Weights of a small transformer language model.
Size: 12 layers, width 448, 45.9M parameters.
Architecture: RMSNorm after each block, untied embeddings, normalized queries and keys.
Training: a variant of SOAP for these matrices, 2883 steps.
Each number is 128 + 24 x the weight over the matrix's rms, rounded and kept within 0 to 255. Layers, rows and columns count from 0. Numbers have three digits each.

# layer 6 MLP up, 1792x448, rms 0.113, rows 1559-1630, columns 256-319
183110128160112116115155131138133156105163083138126101120126145128183120078139136165140125110087143157158142160113130115129139128145124121067135144180137090111143107102105132099152081128129082
095169143119124142098185110172119157141105139132120168050126146115122137116140142142120149087141155116098126140114122123141130159126155126110072116134142126111103114103088161119091172095137130
128102152114138169174119140115095094127111144167095147106131108126103126073176100102092097149104136159148125092133171138144083090141124104117121140163136116148110118165139134135167160108149111
090136109140133126116171131138157165148158094163116119078169148137071130125108100094126124105137087112105115167149133107090143157121090137153120135104116131139131113121119156134137132107117128
142164096090144121102140115112153112127111101143132126175151097136167139094108118089136138128125162121144127122103153065176126105168058139127138116170140181103163146118153160116103128109104118
134221170136128110091087113149103140165149110136107095123063116154164148117109146123141160132136155143145154113111182187144125118132105102093103114125140134146164154174141159175123139125104102
145129097106146132129143160151100121135125137133154117127122141130133105161140068154130095148161143152140106157170109128166132132111128123112096119107145144100137144157132150146144116121153148
183155123108158142176139138131107138094120110135143106091086103137120096124140137156150133109115109122131144161160090108113104159121126105163135119140108153141117134123153126176162095141119135
099149147113171127120113153123112131144104105140189134103149133136136129121116098114083155125144123153114109147090157114203127138129148164148112114112155127110106144119126108147127125178155150
135165142130137118116108121132144122151119166152101125122107113144115105175091151132113127138114129128133112129165087092123150170134113121125102116107103128151139127192141152120153135138081147
148150138160150126165112103173147067140116127136117137142105141139099143148132129114105119091126125131101100147117123131115111113151134079106154157119113109100162162122117068119170138127134119
100118150096168109143121075108097156091138104131140122168082088118076112119163077124121172135076153114188151125128114161143148136146119094138113077121155113128079116145158105097156159139121109
130144144135122128142120131127122123094143156164148123139156085089086115147150083125077133141121150111113117127138105105111154131129113100133087077132108118164121121113133106108086165139147129
119090129119127103126140130098174101101127186120127126170122136132121114101109116105068108100114127127132117091063130109124137082140090141079141116113094116105079105131077123152117157127177128
118093131142072106146161143120136132119124160129104140132125119147143116114143137112116144109157111132102153119152144141145170121132111127130165120118144136118156109124128122121143101118143107
107104112093184151115179173166140137102140108151119095130087182114115140146116136140139158142145116125098138155092124140119084120124125129149098129069110152120117108105112141135124127137120124
041173151114150124134117098081134111105146108109128129111104162135151140080146134107128092133137189127122146118104131147074178140118124142119143133151136133097120120188154144134140127129114118
145155177123100161141117050124113117109137136192116100128155144110135100127153137131100083136160182134129106126166163141149105081137087106157107142097097088142125166127128142136159106104155140
152129099118115069103133116126109125165093123116138116150140109113191076089122150094084098123154133062131111168101150134167144178117111096103131137129158087094161146149116144120113114125059125
149163130131115125139140132091142094098151120140124148091132131128111144127118117161119094118126164141141103100119132122124124135139138146131182116140113088134111160126163074149138105157112097
129103103133131127113094123101137119123170163146102123137061181140121131141129118174145148112132149139121145147134141136108124132095111153132139141104146165106099131117111079101124105144127154
167164122120110165127123135117150128116163125155137089107132139136138152126115131176107161110130108123120118145151109140118122135112150142097086098098108124105122131120111122163119170176131110
174149111145114119156140108132122156105175115125137116111107124143143114183091111100084158139109152093169132131139133084174113083103116133101116142102104101104131122132156140122144121083115119
061116090130180099055117105155144144125113137158141128140108096137130126093144164146120167112151151121149093138136092134102111110155079120130082095170137127133107107114152177139106149134098108
178095122139130143101126159138103128177120122130129111148120153117096120088133132128119112152157158100148188122144160095147140086091116161137133115165117063118105149151178141131183117124148127
114116170141168137096151168135112142105119129152153075087132153087166110121157133171113091110155105121086136141143084111101134137114162147130122169113133145137095110140130125145124119164130167
148112114139121157136135136111141072064160091040139107123093091120119086122110119137118116119124148174136083089158086085094132103153101086134129127110141126149140101168158130103109124106126110
131135122143186120184134122144114124090121115103168085135085088130130162132169109105117159098149130134141090108131146127139118141138108053054147115084172093130121115101134152092101107118104090
120149131177122117119126112082120142149140139093176118122119115136118147152132105117152147141132131115191139111168165125113102109135116112152106117125094127121160105166175146134194122108171135
146149162101129140139128128111149146123140148157149106146152128107108105155140126088113115100104081133137154142124133085102106118119139092116118114131116153119132144108112123140109147126110166
134099145173125152121133138124135125133136166168108150170160123095147112158117122109146159122120126142151113177139107113146117109092113149169128124119131117122102173089154131143132141139083158
115142156128155127102143134122099076135134110152154178117108119128079133116140121178115125121124151122154156095126178094131122099151158151116130128142125107098089141115144161092135145122108128
152103205134134148089101102146148190152085157153130134075149081126086137109129158114105117082143109141156092129106119100139108146193098155085116100124162144129130122106154137130158124064163144
159148121133166128151128106144139129120131096123163128091180174137134107066129071144146151173113137153116174123103087116128127182126106162171153109176180172058139145107089127103082132113125167
146101105157127160127123133156149153118102127148150133126137136147144145102145129137128101113147119126112104099153156119100118157123096127117141117121148149128118137126121141120157143120122188
168135181137153138089155162144117136107158142157131117073125145132112134126130165148127111151112120104131116136124101167109139115123098105142126125128116104096121096121122122144106179079150173
092172104172126140089120097166117125108085143126144157120129155088159174115099151117141122128135098149114156151124166114098133142130085137106127111155138160095114104131111092129115138135106083
191134109117139116123095123139146136139124123144169148114145146109118123116095128121093150138140122097124142105130133122137127115128132104119106140145165112115139131141117165097131155152149088
128144102114117073141160085081106128153127121111104094139096118088136129103091146097132108130135127096121105163090081121124130112130135126125147132101106129092121149119132107103128135133107124
144080107148137150121107124110204128098111119122127111127110116147149150145152138064157087154122152100129102147113162133131137154120126145123132159154124130123129116162153120141100122118113126
123119146123131144118122119134137159134126135164078116156124131113128110145151084142155117104120133166148130159126161139114131161138157107131114130109107167134141150158116122144155145123090178
128118118108184138147084152082101098153140090137176113116120117116103132101138126085160143152126133135153135144073157140113142111111136146169138190150119160146130183156130099152118167114141115
129128140113155138107114160132097162144167129157109111142109160095130117119106113125105167137146110099129137135112103127160139161165130126126120129103086136111129094133141110160132098146136133
115101114095146157133163103171132158149105105143135120107114110176146126117159140138136149117103129142125121127128133166120144150125138139141119142120120153148086131124148130100151109126169106
116124129124161120096115150163103138107109129152147142107107143156144072126109139134181128132126134109146102119143111148117117113171109124150109114126156131144105136159099134147106142154163131
153108128139153154100076135107135121171126119092138138148093138134149112128097074138140073184134132125116114137114126153133134107106143164139102133140128181132183151178135097113107097138079118
105115144135175138133120155147137102133105137164147116144147090113097128105136145138142107164091114123118116126171106109165128103125134112112093118119123157145128097126120128178148146133155138
131161104126107114065122129134139144150125178092143148092157104147083121184158094124118119098147162150115161158084107157140077160114135110109139156157132138125121157090074136174121115118147113
138165111127137148092128113122100105165127117104142094132159107154119118106113141082146118136167119107131103163124134128147124092137168106125157132155159138103121112135067120139136101119154144
132138124159099118117097119124121096127152126172128194138116097103128161126138109110139100103102137122147172141136115147147135139131098127118116137142124131173108113165150090097139126128139151
153130116128172146123132144137129115134132101119112126144145115147142136164113123133142159110099131111149151147116141129128112143124168106122133126139115106128128122118108139151133180100166092
133103104136117109146113133132109099123113161134146146100153115119116129078144116137103131119117119154127088146139143125157112101091134105147140115098110134186143119125185099135136142080129144
101133132115153142118148126136103142140137120112152136134130119110131131103175092127123116152138098079173108089108100126118110152151152142153094151146129068154145121091125142142119156095163132
117145133122143110107132155112123101138103103126142163083162109109140119150092105134128093135151115105157134124139116106101103100172106131115145151130086125063145136111101175101091123124176116
117171168128108132138141125161139143130115164166090114124103109108120137086142137114146155144142108108149096127104114128150162101133137154119106093132126150128154122116122108103105132123194172
132121146142150128128083114132113121123132113171110123110136092160122143112123145118121084134103131151111135132133119167129134104112084159173106143146127163145121130114102144141134097126098125
165118163132179152122167115107102098108131128071138121142120132098140167132186097080150149153146105128118148152164142128142093150116148172110125107082111109147113100155126116158100146130102120
117137113148141145115102160120110102131118156084143121145101148128105179118121105109190168084090110106085100130138127139147135121131153131165133102138108140137075136112160118163147131108119129
141137145098164112120141098103091172165073111153078126124087137158118080112189117143109129119112121181177156132120118199128152207113111163114133150086147138125117170165132140122127158126073114
092176138094086130122120124160140118126179141144124128168130112149133112125167112178212069097106093142153154111173107137115121104095135126159125134123075131184114122124131134094160120142126138
146155111151128094150172092100094084163151133060137100160083150107135135135145116121158091142129085115191118110130108157127157137130118130125133143150144160179125139123157101123122113113115146
145117143089115124127134087103122164152128093135165136164169130141131139124160120126115113155104156154107104131151146157127120138118101154133091148118144132089147120141118126175167128133106136
132143108103122121160155106153128101136083105123163160177134109144149120077130130120140122138149116127153134118091126138114129146099153145134130124106123070094121105114159124072129110107150139
148129121154122104065172121173142097143159153157176135100084140152123148130100153159108123087091179112092122120098110153130099148120132118184134155197169163126149107131144136147096114109124086
164100091060087143123095141126142142142108151138118127151116123120153078153191111136121099151142098145101130127106092123117098172119134063106117153118076172127100140130082135129098161113093120
137112142132139154112153120145135111159120128114138149087154110105131160104144176105123093149136114111086159131108137124163153134136156121059172152147170125142082119148156114095120160155115187
130158165119130121097142150151142138126122147120100119159110137126145100121092143123134054143157152131151145171137113172124139112140140150109121117103096132130112111121093120159084120128150165
140127049145121132143148100098098109152152178140127150088059120153115179117112127102171165114143141121143122128109097094119148144115183127107077073140151155123119088114119140093141157121144115
128100157125064151163142103091124095147144128138167155100139121109135112109132139167119165134134131160133141111090081117115132111144136130158132124175114109096139094135121132141106126122164134
107117103105141093117143085124122151111113106143171132139129126107158115148135116163113123116147137142102132149130140142139123138176110105143088120133131122138157146162154152103109084101160122
163087127114132122170115112097086132120162092124121109141164172121135139069133116179094173144149104114117170130118121115110134151123142147089148139129132110139103152117104129095131095132077133
117117102143096092120092168149133158109119197168072124127125116133127118094110119097111161107114150112130103108097135129145137106129102121139128145116122150155166111141137122143100126113123117
# layer 6 MLP down (transposed), 1792x448, rms 0.103, rows 1559-1629, columns 256-319
094127177138079128115188128130135130142128107140132117107189149125150135157137149144128142107131153104112158116167100130120132123132126130126072130110148129123101157115134101154100179137144118
128091123172129123145125141109145163115143114129151129168109136147155125149067128172145123135084109124148107104114146174111149175111135104129168105109118106164120113139171085128155106093165119
160148138100127149142087126102136139132093139136155145120157101129139101142103099119158134151106132163123091106139113140193116109155125131153122187105117123110127157146138144118083109150138144
131114069133141159159132119109126105122137155092169114153104133149110127107111124114140091106143121155156148080136123101147123124136127117150142111122104153137122123109108137111118116137108138
128119107148153117155123138096088133105131145121132127094086118131108103099132140107126140130125138145125121100141103121145161093127170116139088164144128118125136112130116111159136112122128145
136156115095126151123176142124120123119095089156113116166149089159112087096143086153058119111144132113149089119123109153123126149144182165154135052171140142122130152156137128115107122115138121
117136109138103127116118124126112107145152099102126136114112113123111131085126146111105139124153116094155144107111128119140125088108149119150173153145099125101139120067117110168122141132101080
142095123144124153132101090112134103162107133141144112161115106113159152142154079106124130137099104095127110111106102129153171095139133151115117110119165051117146176148106093106117167177097106
133101142128066123126109118134131097114165099107105151125160169127148148131144165128132136156119109133178154125131088118083147133130167119100125124129117117130183136095125130133132120107118106
152160150123147156101121170157146153143153133123118118139155143072149153056131125154111104116134127129151090142100139165114102120081144095103109127120157111127132139119124112175094127153119132
134147095100140089136099153092141143123144146113127126116137077123184105113134119163096114136105112138159139140134116140137133121084134124149135127140096114139160099139166116092099098134089121
125149131140112102127127124123096140160100133079132096077190133093168138092148103134150110156124159132128162183094153159109113111127119129145181139083145114157150084123175131142091121121135146
133136092137100116140101147156162120134124116167174140142118133100141111149085194134150120125113130164142164132085084127119102121104103140134126104110119088148136098120112128154089111186162097
108186138102112168114145109132149102115112139133136141145142113145096109120110152181143072144161152092113100139162125144124118157136150095096100105106128147151157134132153149102108104135139114
138115132110126134119133127162138148114089102143141062102129104127127164167114153141106088145155157115142109124144152146097104138124150174150125111128099132090073136140146135139144141157095166
126115133127133133135176093141151133165100169115092167102156084142165173114119122127192084118136129147169138143104111120114142172156079140127127140161120087123112108122154135114131052152181149
183122097153127133157111134183121168110115150107103123145141089090137089176131100155122120127097145088124098163133108104156107069133124099124096112115150126137119144147147101130127120166163111
141164128100134116129128096121119129112129147077097138123107117093156136190182140118145145159159144146123145116132153129127173177121119149161139141144160121119153144130073118092137172135129130
111129119129083169163124136155115141114101139134110146113115103105135148127146130095145173155132104121116142129136132089098118084125169114133146121105101115122082082147106107155107090170122117
109137137143153142135153143086158144160124115183109108175141146079087128111134127091125120156184107140153150100157131136099152102077115105119117066137144179156164164128101137124139110164130117
111146124129158112146117141182099096083128156145118145162149103086114124124151142091125123113131157099105139125142143101142106099136163111143154130134099126145144123120149142133162141149137108
143134139115113139115146113136093185118119171115103119088117127131159112125125094129122096176116147110082115141096157118112143116125143159167121168114096153126123116166131103157135101147113156
121170155139158102107109132129128110121138131119078107109148145057102168151148108149097160106094136147113098137106133123086078107114122086129201106139100090133143135150137119175127102146105085
189115130123130145187133114132112139099128141136109065125118155118126140141126126127100140157142121154096169123114148136130143118139169142139142133129141145149143136157136115091106121135124129
144126123140088119135117146122158146100105138089091110093100086122127122110118123163082137097111154147102137139130123123131121095165118120133129125139148120116113108158136131144124128116142119
137106071153120179116144107115165073094105122113147154156128133135082129124122121118130139105095112139148137163164154122097122101126091116150138100139128145142147111109123152126132144112092090
123098138144130122114111124152149092120085091164153100126131113148095167130105123076125129075142136130158193121093141130103108156118123130106124148121083138129113115115114133162138103104144114
123124103095094126109115127111107148128157155138117108148181124126123139108101117091089147145146121155176170135137118154090158150121136167145100142130124157142127136144127139132177145165115109
138125181093158127108098132165097099145076114124120096113163148097140129148129127133129111140152113163126098166152107132147167127124138123111186113121150123126127080103132163152087111174132154
143107137112123081145103109107148141147078126120119137131097115157146118121121166208140135170158106140146103174132143144117148126110097107135128115135160106088124104131123121144134116124133099
151156151087127119129136100121109085140121106085168096112128132100107100120108140124144061129119143113091139112123144145081117126106164100108123142139158154143094140087145149119187091125141131
109136133149154139114064114089139146112139142140135142131160147135136154144149140097133148128142088191096113211109115105116103142158156086177184140092132119150123122098159132121117109114138120
149186152112118097124056130118096113146127121152092176129129137107159119129079094139117135160148149164105121150131091174107140108080163124140179124141128112117164126165163120134079063171122125
102167132118110122098091131110117150140134173125098100165113086152170154134107121143126114091172170076162166108114108140128141145088110121121121121086110130148110141158177146122124143143086105
112145126129131118146134095089110103156135112100105093149122133076117135181128100134103114158092121125147127177112119113181130138169144140120161128120086101125133152110111144144107114130185124
152124131106147090150106099092159123133123122088116118182106130137164161151168149113180157137155116109141144077126144159108070129112160158127163143138094113144118135114133155097112132090155092
155068173144133153099135127084176152109121185167156155119087119176137081088097130109169153111131183105082114147124102154111152107160127156110125141133181119156170123105094129122108154133154159
131130164155100131164115117095136117130138143091093086148112080131138110095115119107112088150157129133150085111142122123131163101139086126113138130107105138128107143129134105129139062117114152
133120114121154163157138136167151102142147151154156122138120122115130138136131136150126149116128135161115164125142108142136084101075071091105155130156137087152182147137111104174140126138092115
104136156083129125129154126135117120104143161098091108101143100071103123125061088099102119103099131155137095126141139106169115117126096118088148121157121127135110154122103144136181101147130131
154126115127143155125116119181127126149136135122124170118172103123123134069105114106138109099109145113104103097094098141152117054114116131148080155078126120166129109081104132113121157120164100
141146125112127146167135127117153162158111152116118141136115184123156144101132143169135138084128146127150152130149117154116134124129141120122136098111118132152175138145138117132099135134126075
101120129148127116152108106161161098123100137157121149130140158149146144127123121137154166145105114131154122139108154122130136091117120087130147136160164147146090118146115156114121151119106096
138139103100118125118126106116117110125166088122155069154085156146116136133076104080105100123130104139118154116150115134144087123122116136101141095152117137135078131090126149100156110114133147
136134087156093157144117143121161137097165094098139132131104124114127174090142105107171140143109128133134126126132108094103138152106145148098160127158076112133122126109131158110109117141121104
102155128113092109146151104131114116080152139166131129122105156111127163117147177108114054110126088126164077124126123124184145145202104139124141110108073124109124177128167176115154123114127141
109119150127078099122158112109088161116161101114118109120117147169146114170114142103110144129133108154130129114094130181096118142137143090132117119157139111084141133138150138109106112155148155
144115099153120113137120126140146098119145125115127150145119166092139182119093113124109125125088094093140120152161121127125092145104113118143125106107103142084163128112130124138134109104064134
124106125140108111124120149129161113132101113140105120167125116071133149161139073132094112119137105133122124131120076144163140151120150124114113148147135175087188123136210193129152134144151128
110095103093120133142148130115146145109139117123137150133140131137128111158125165126145131184137119117087124127093187122095140131130120095149138097120101171090095150131077165127208108111161120
136107173115159131172085187137137112125104128166107103151100158161119122123119088101092136161120116169124129120151138145138136109129128115129140126103141127139163123150144083149128102155135151
145156141123129132118116128110121133117106132120106126128120129132105148116106114099129125090177150187118132130147164110156088131145116152116125171121136105127120140107146137136102077097149132
123134088116095134126115126136154135095095165134127114117119093140126156161118150113135100143120148169146142104129132143106112122145103111123131142108121139105133119120158090142140125122086108
116143166135148139141164089130158119071122117150146192148146146165098163121150150127144147122105125114146161165143148131144132133154139109124140142129125107119162096134126119081155149081111093
150084071099133111111130103125145125121143101124127158184144094141131175125126099148156125156138168145152140132131121140099156131115137111125132137128125076089139107126166136139118142179127095
150133083112117116104153130121144124116098114092119131102128109112153119151122132119160127109132050110110162117149096113142196143116145117112118101130099140152112136128160124101109114150169148
151105110115095136142172116120166169124138122119127103105151176098166126144090118151125113075097130117118128121125167099112167105119146116132117150130092149119150138156078142124119145140122138
135129080122123091131135133114164129148165131154149138139114120136107142156112121147133098116163103151151126132141092104147174103156095107113126133121128172107152104193114117137153124157139075
165134111092089148115122134134160179149169120161121116118150116122151168116117095145146137090124110104096169165143144128135133117166109140159102128147087097089143145105134130145180086129150130
135154126149163169128138200160121116144110130100171164114081134124106110155120142111097140140089159106133140128100153156158105111109109140132155126166129127113110111159157128197123128148129152
076123128146111083158116107127139128152100150119101157157124146148109088163133137165135176181162141160114118105088137131159124137139154135116145148142118100082131082136129122158153119102134137
131103106126132150112115160116138110134097146165129078121115123101146102104101121112129117127152094091167135125127084158133141127160149153107096155153121105189162136099127099119076103124102107
129123137145127177143157101154159162147152159124132096137134134127135102130113141144168089120139168124104119109174108084139102124162143149110134147150145139129090106105109134155123146153092140
073134170069151159144080096157097137082132124147153143114139159163137100110121134119144175134123093110120121151131089084093146122138102119083133137114109104104143119135125122158117136158116140
090111138133173103125097107176116142129100068104144106105160136113120094154085125160098099139143112089165155112146137136082147151099123129070189125100141109125168118085139112173139112164139116
073117162122124110133101151110136106111095066120135067123117079125150133168099084123082148119155099144116137119111128123177101102105102168131101120089150133122074141129136124132157118085155134
113089114126128131157087124143136124121138132124154145122133113145087126151190128119109175146131097117152129096110153098126110166131139123118108116128132124112181129160128121144116139092125074
135097109101136130080096091113120137114140162131057123109115127127143130127165109109136113117135143108130131128131099090130134157130088159145135133132087101123112101134164144126126136129103117
146122146108153109124155153166158167117105178158114060150149129142100147152124095116105127120115119122116145143125154127106134114131125105093112149092209213173112123158126101178145128129088072
162132148147135164114105172140128165164145118122083142151129116132138150108114126101123151128106142132156127184113131106143119147109149116113124118105099152116123110129099121111127145165088143
124150151155104118073145099100152094093154134175153124128117111142068106113129106089111086098101166124146107100128160178098117152136139125113137136109125159148119091104153158113150141157100150
# layer 6 MLP gate, 1792x448, rms 0.109, rows 1560-1630, columns 256-319
104130134126117113149109103113089152158159173144141166114170156120094143131110135160154118120117149130149108134157094109112145130139178130139115126113115127085140162116170131130089165132121104
125121137148144203142142091105143161122100139118103138164140124143088114134173131136146119079096097166141122132110169143128114131133109131114092115157166137158154151125166110115148120145116143
127150106126143123138143150088149145145128145123102150141090156131139124134151143134117077130070162151166185107122146098139147135123079142080097108132131111134093080145134126138097164147113130
150092139152128123102131107200124130151150161136144145121118111106112132116186161133168080146141119084108176112148146138136111099114123123096119103122150088109125118118128111123110176114141128
107176139127112089123143102108128124116144074103152152105148151109137092131121128088138135128106105114114169090144155118117139114139106137180168098121144152137118171150162142141138093101122086
111076139157093155093154154105091139139152138099144135136121142152117157121084121147143135148127103110119122108169144137131146102109180147170110103123146154170134138107079107131148138102162149
130128107107158132191121152178136180117129122106142140183085090140144152140128117153160109131106146144151137133132114126135123101114144130154121129135103163085168126124148111087090059165110138
162122130122127139154114128142126099127145133123138066129170109108103118147129177172127138126091127140145104149105124138140110126108164135148115121114093116133124152092145135150131119152097150
112119140100115111124135106114119146093143107089113153128102144131152128135097137138114151105087134113102158134099113139149120140148128158132161114104060155121094130135129157150170114080151132
175071111152128131103092144109147129124126160154174107113153121137113115137106152091085142140140115136127104094151113127139104135121178101160123123104094110129121143133137143150186177126096153
137123102127078123164115126127132142117145096198105120138110128111108137137133100121128153136103129115108148104133145059197124129124140100114112110115140095139138130123123166107105147145085108
114111134080137133149117087129124109097154172116132133145124140084131139121114180141106136166167092109127146112167138116150087151144109134132094105131149125129132098078135140140111147173089116
160156106124107124167136175104098111065135114098113089138124151140143097136131087125145150095102122125133129162161163110122092105155149113115137107111165161113138142076134154100112124122115132
119141141082151103076133112151140152114154167148104121139154118149141163137108077134108070112116126130189109134112127145115145105113149133174100145112147076135121137140166104146125143165141150
120151123082145113111094122154127157113168123133114110093104125124066095103175128134132128139138136119114134123093112125144135145143131119112101125083101128160108111142131132083104111124104134
104135161111149140128159124079092118123148112123153121111109122119118133129127164108148105147125130173127133124094140148104133142104133182126114135155131183139130169150141154116159146157117127
114111141142151134157129093163116099129134117077123102135129129139144106155116120143150092129119129156129156112119105175144093139126118176149138155126105106162136112133104110149119179088120101
109134138101126158068103116154135113125141122134121154113163130107086121129113120145127123144154201151148131139168144136114164121091117098111161101193093136108097123137130142152119143130139161
135187166124110120112121176105167123133126110114118134130115147099158133144147135145102087103114122126103119143104160141127122134105099125155147075150178184120088144148127103120098135131137098
096123142109180081070113127104120145132155166117133086105159136128149129146082119151130115138095118141108140099134166143084171146126158142117122141128123139128137177165118131128134130160147147
101119155113117162132134140118137124124126123115141112087076099153128147164142120120137141124156136147121139106088157100056120104114160121168071131133131143138118134100094132151103138146155095
120148105068148120140098142105137107162116143155116148127137170101125144120137142178128129128128111167106138082121134154080111116181056129129119073148151097132129160085096117148126131118120120
141131124157140173117160106097141116080133165125138091123126115092128133138112104136110099145090126160115186109118136150118124123100160126173118097125119118126124120111161122111162149110133100
122175138124157097161134121134155088161173104119131123133132133143083181086143163107071167136124160127130129108127110156172133147147128092119133144109140107150134110131152095141158111106154157
120140116141140092128149170117155110147146112113138169152127153171132108127118105113151156127167138115135140176105145121139145107167108145129135128146108105126199134111091147141156124104138125
145161104115135115121091137118113154140134146143131144138135153158113165159163111128176160143100135132107151151091145160153134142094152152146131127117136131144118147116110172190138165156096114
137100105135107111109148110090145073127144166163101133123152126081130138084144145099106166082127103188173124123150091156094129148134103150138080116122147139120144137133136093111118163136135172
165108129122109123135166142152110156103097121122086157096133150161143130109086142101137120111122120173129133196109120184119124112108181114112129104112144134167145133139121092146144147131113124
110123120155131143086094177089121145134133129161140095149119157109145118159170186125153084107118114128127151131126164132137110096099133113137153158132152159180134117123093101127139139166100143
183108125120163154101113112122099151121146128146101093170125125100117114118108115115134151169135093152129170131156148153114087153115135131109099161087119114121086136108104128138128096141118133
173155108101145125134113145128098135156104144136107095136101127170105119179173123117135129122134117102132110168145120119140115114156127134125148122113097134111157131119123072185118116155081158
146139087148154117166130123101118121116195129095133128137090169159161134159113116134155087161102145140141161136128141163062119088077129114124158129090109157132147154141094141125169079106080168
118133122131098150104156164129118133135141167124143129116139126112143148120103119138141089110134119159131129118130171184109139104129100148135109085100127138101122112139147093134151084104138116
107149108113128103112111139095162127105143116151121087144119142119145135130150139171121146137101115099114136184147146148151142175118132167137094153173106102144167132083120121148139105138123172
115122180144115116128132149127081151095109121100106137144139132127138146134114122091128097142120112142125178106125120183126125120141174120108146120139119118145119111116131103120131117168123120
145154162098133153130103149152085158109145097137103091126113157156109109106141152155154094122070077163176138106156174092180134114175150104157146138149134123075174088079133117132144137156136092
170124136148152139147147130099141104101141098151103101159110136136120106148116143102136130110155179138112098166110112111079089094176092099148170110114122131156103142101141099118099103121120121
112102131137089131121078112158102152151128125175132134177164116170154131162136140118077146195149107133128097124098081107136071092140134117147147133141094160144142106137126080131098137149163149
135142160105153128125129155101124131116125146127138090119120114104074127118166135069147162165156120144125123157106129143119115138156120114099110123121118154132132093133136117095140120183136153
150197147170129061123126140072189149135104143105150135124091154142147130112128121146155156122114160129115132152164116134103133144146134127103114123105140140121162171129112153088130121164127124
151129114150124131131153156126171126160179080152084143176115137109107169099132140129157167115138171184171136140124141181126131078098124144147134115169110187128091159139120148048102127141152151
167150092146041118099119109131125148117153110144097092183122128124133145075131109126117210161097135119152134109103129101129144153161153125146131154085125103172135130178128100149155118098147102
118101134182140116144161167126146144113168162159155132135140105067144120124137147160122201158139148089139160158109133123108121111141144143119132141163127128150129105119143104150204132110132125
135145154088100131170133119116109166107146155121114095122147124146143139119160084149099156172107126102156087130200117106122086137134110147121116120169139151109146127116115146112107097127132146
137167152139142173085107139146164118148127112143133124096152123090115123096143126129106101143108123134112077121103108113106097129121146148127138153113147134126135148137145100104114090129098151
130135166112120132137144129142111110147076123154127149142077092142145127182107142122112133191083129154141127120130109089117139135099120154119110107130129127116107126112138133148126133108140112
132153103153125151136151097143123120114143104158136140139128144155133125159135157092151132144110154134140093163138134109127164091125180074113084079100109112088125075116168098130151134159124123
080141123118118141117128132115115160140151136123165141131146114108135085142116162107122093157127111111108125094129145150126093112112071094127131150135139139158156072130132134149123120133137119
121108137119103138176113140100108163145163114091154157114088103128123105101094130128124135155127143111147102137115142103138109159147185097142091091140116141169127122146085144107139096088156098
151127136131162142138141132138116161081166163097208120127138158099129133172120152115146159139165122162108182141067145123154099123085156089151067163109165125147120125130137130134119127126134122
167149098104147117127169116129163090138125105137124101191163152183147108145125138173143137124144138113092122094104124151096140129087131098167177121126117111138123069113147153110163157080138092
131127099142117150165125158154115124142174114096105083143113138114147135161091091132143137114130152133138181086118127138150152153158139149137136112121130159132081140103138167145140139124093080
153092168137071130157130150147096150100096143134116145161128095129130083092126132118132107139129098131105143143122151171133146152076132083146078146115112103153147102178137125133135119141085123
175125141139094145106109135193140108077108114113124133133123136152124129086139115092155122161146115102138157104131104144116103101091115092153097164080087143166108154117139168125141124115143080
101157136140107126142108141121130095114126131120120119113166085150159154100089136098138104123108174140141164137135094165090117128130103101142143111128121140178097132134128099132110136151130121
180095148165142138111125094133125110123149105113114130112155116138132134118159113154110172104165140115086152107167116078136148103174096111128101123165140131095085143143098151173122125102143167
131125156132147129178138157116129154106144155132143131153150093112118094144133119146091178118134139117123132135116123148129132144108140150149082117164138107088136111120108141140105165127168112
161157160171194106125139132072068120153111092134111174105126164107116111094138136125139096119088119154162147137109102128102128159119095127085202123083150128141107109124118135111118139107109137
112153115141121122089157179119120126092111134115155151114129117139129085123130129127140119160130131106096125134133149144074094146105113165121112139142149106120109130140131102088142125135149126
117130142093138106101128126125137110146133164094096127143088124170140157135121130132133101148111101096128119192103144089133129164147103173141184091097083066136110122117169110114146109119115123
107144157134118114124187146111132094129154157154106141124134116162181125142141095096130140116143122153150132180121114109136140098144129061123064121108124143145173135111113128134094118135121143
141112108181136134101117133134137128125122098165133167114095101128149108105098127153138153167118123148124119060112166114137109148172156103126171097151135122156121123129119135133091201161140089
100177153128106115131105122109178095117140138126151167121132137128075110088123149127146109123096135130148174110135137130121119147106112095082150129181142121107126125171079140161103124143109168
119081152107107173139155115130075151188107135143102117153106140137087154121114084100087125124123127105145108132164108105103105161150174099131111112118183149116137117130112116155145133079082145
117129106117139141113120141132169095131144176108133114140122178126152119184149118141147153133095152109137102111143140144188103181105129110112132133128138126135161118125141126145037135115109115
135136193160143085145104166115073140093126104132120119144169091146125138144131134146142121115131124102092123134089136127150125174098083115123103112125137099173133126144131143101122147144157080
119177159125150136103123134135112119093122130134167143128157124135171165140103141137089131130141114160141132116175135143133139128076100082102129118157102135092122138140100149125141111141092171
096115114119075134129141152131123122100122147065178102124128101097122149140150121149144132154114126113128096098153094100138121126150133100162121104147125131114139120160123085173119138125106117
154149125166169109123082155089158125189105122163127109126115112101123141152077155151151164121120133154144156151121150144164159131155113132102128125111126150160097114136136148118137155144140162
138129157123127085136153162144144120166134079109112131141144111130116103196131196137152156130127129131097182119114142131131116124143186142110130123098115166124118118162103102145090102048119140
161152129116153111082157165113135085136142115139185120078173137136130137139114186091115144139122134145172130118142136153125104151161168123124126141168105178101131110169106184125167109134140079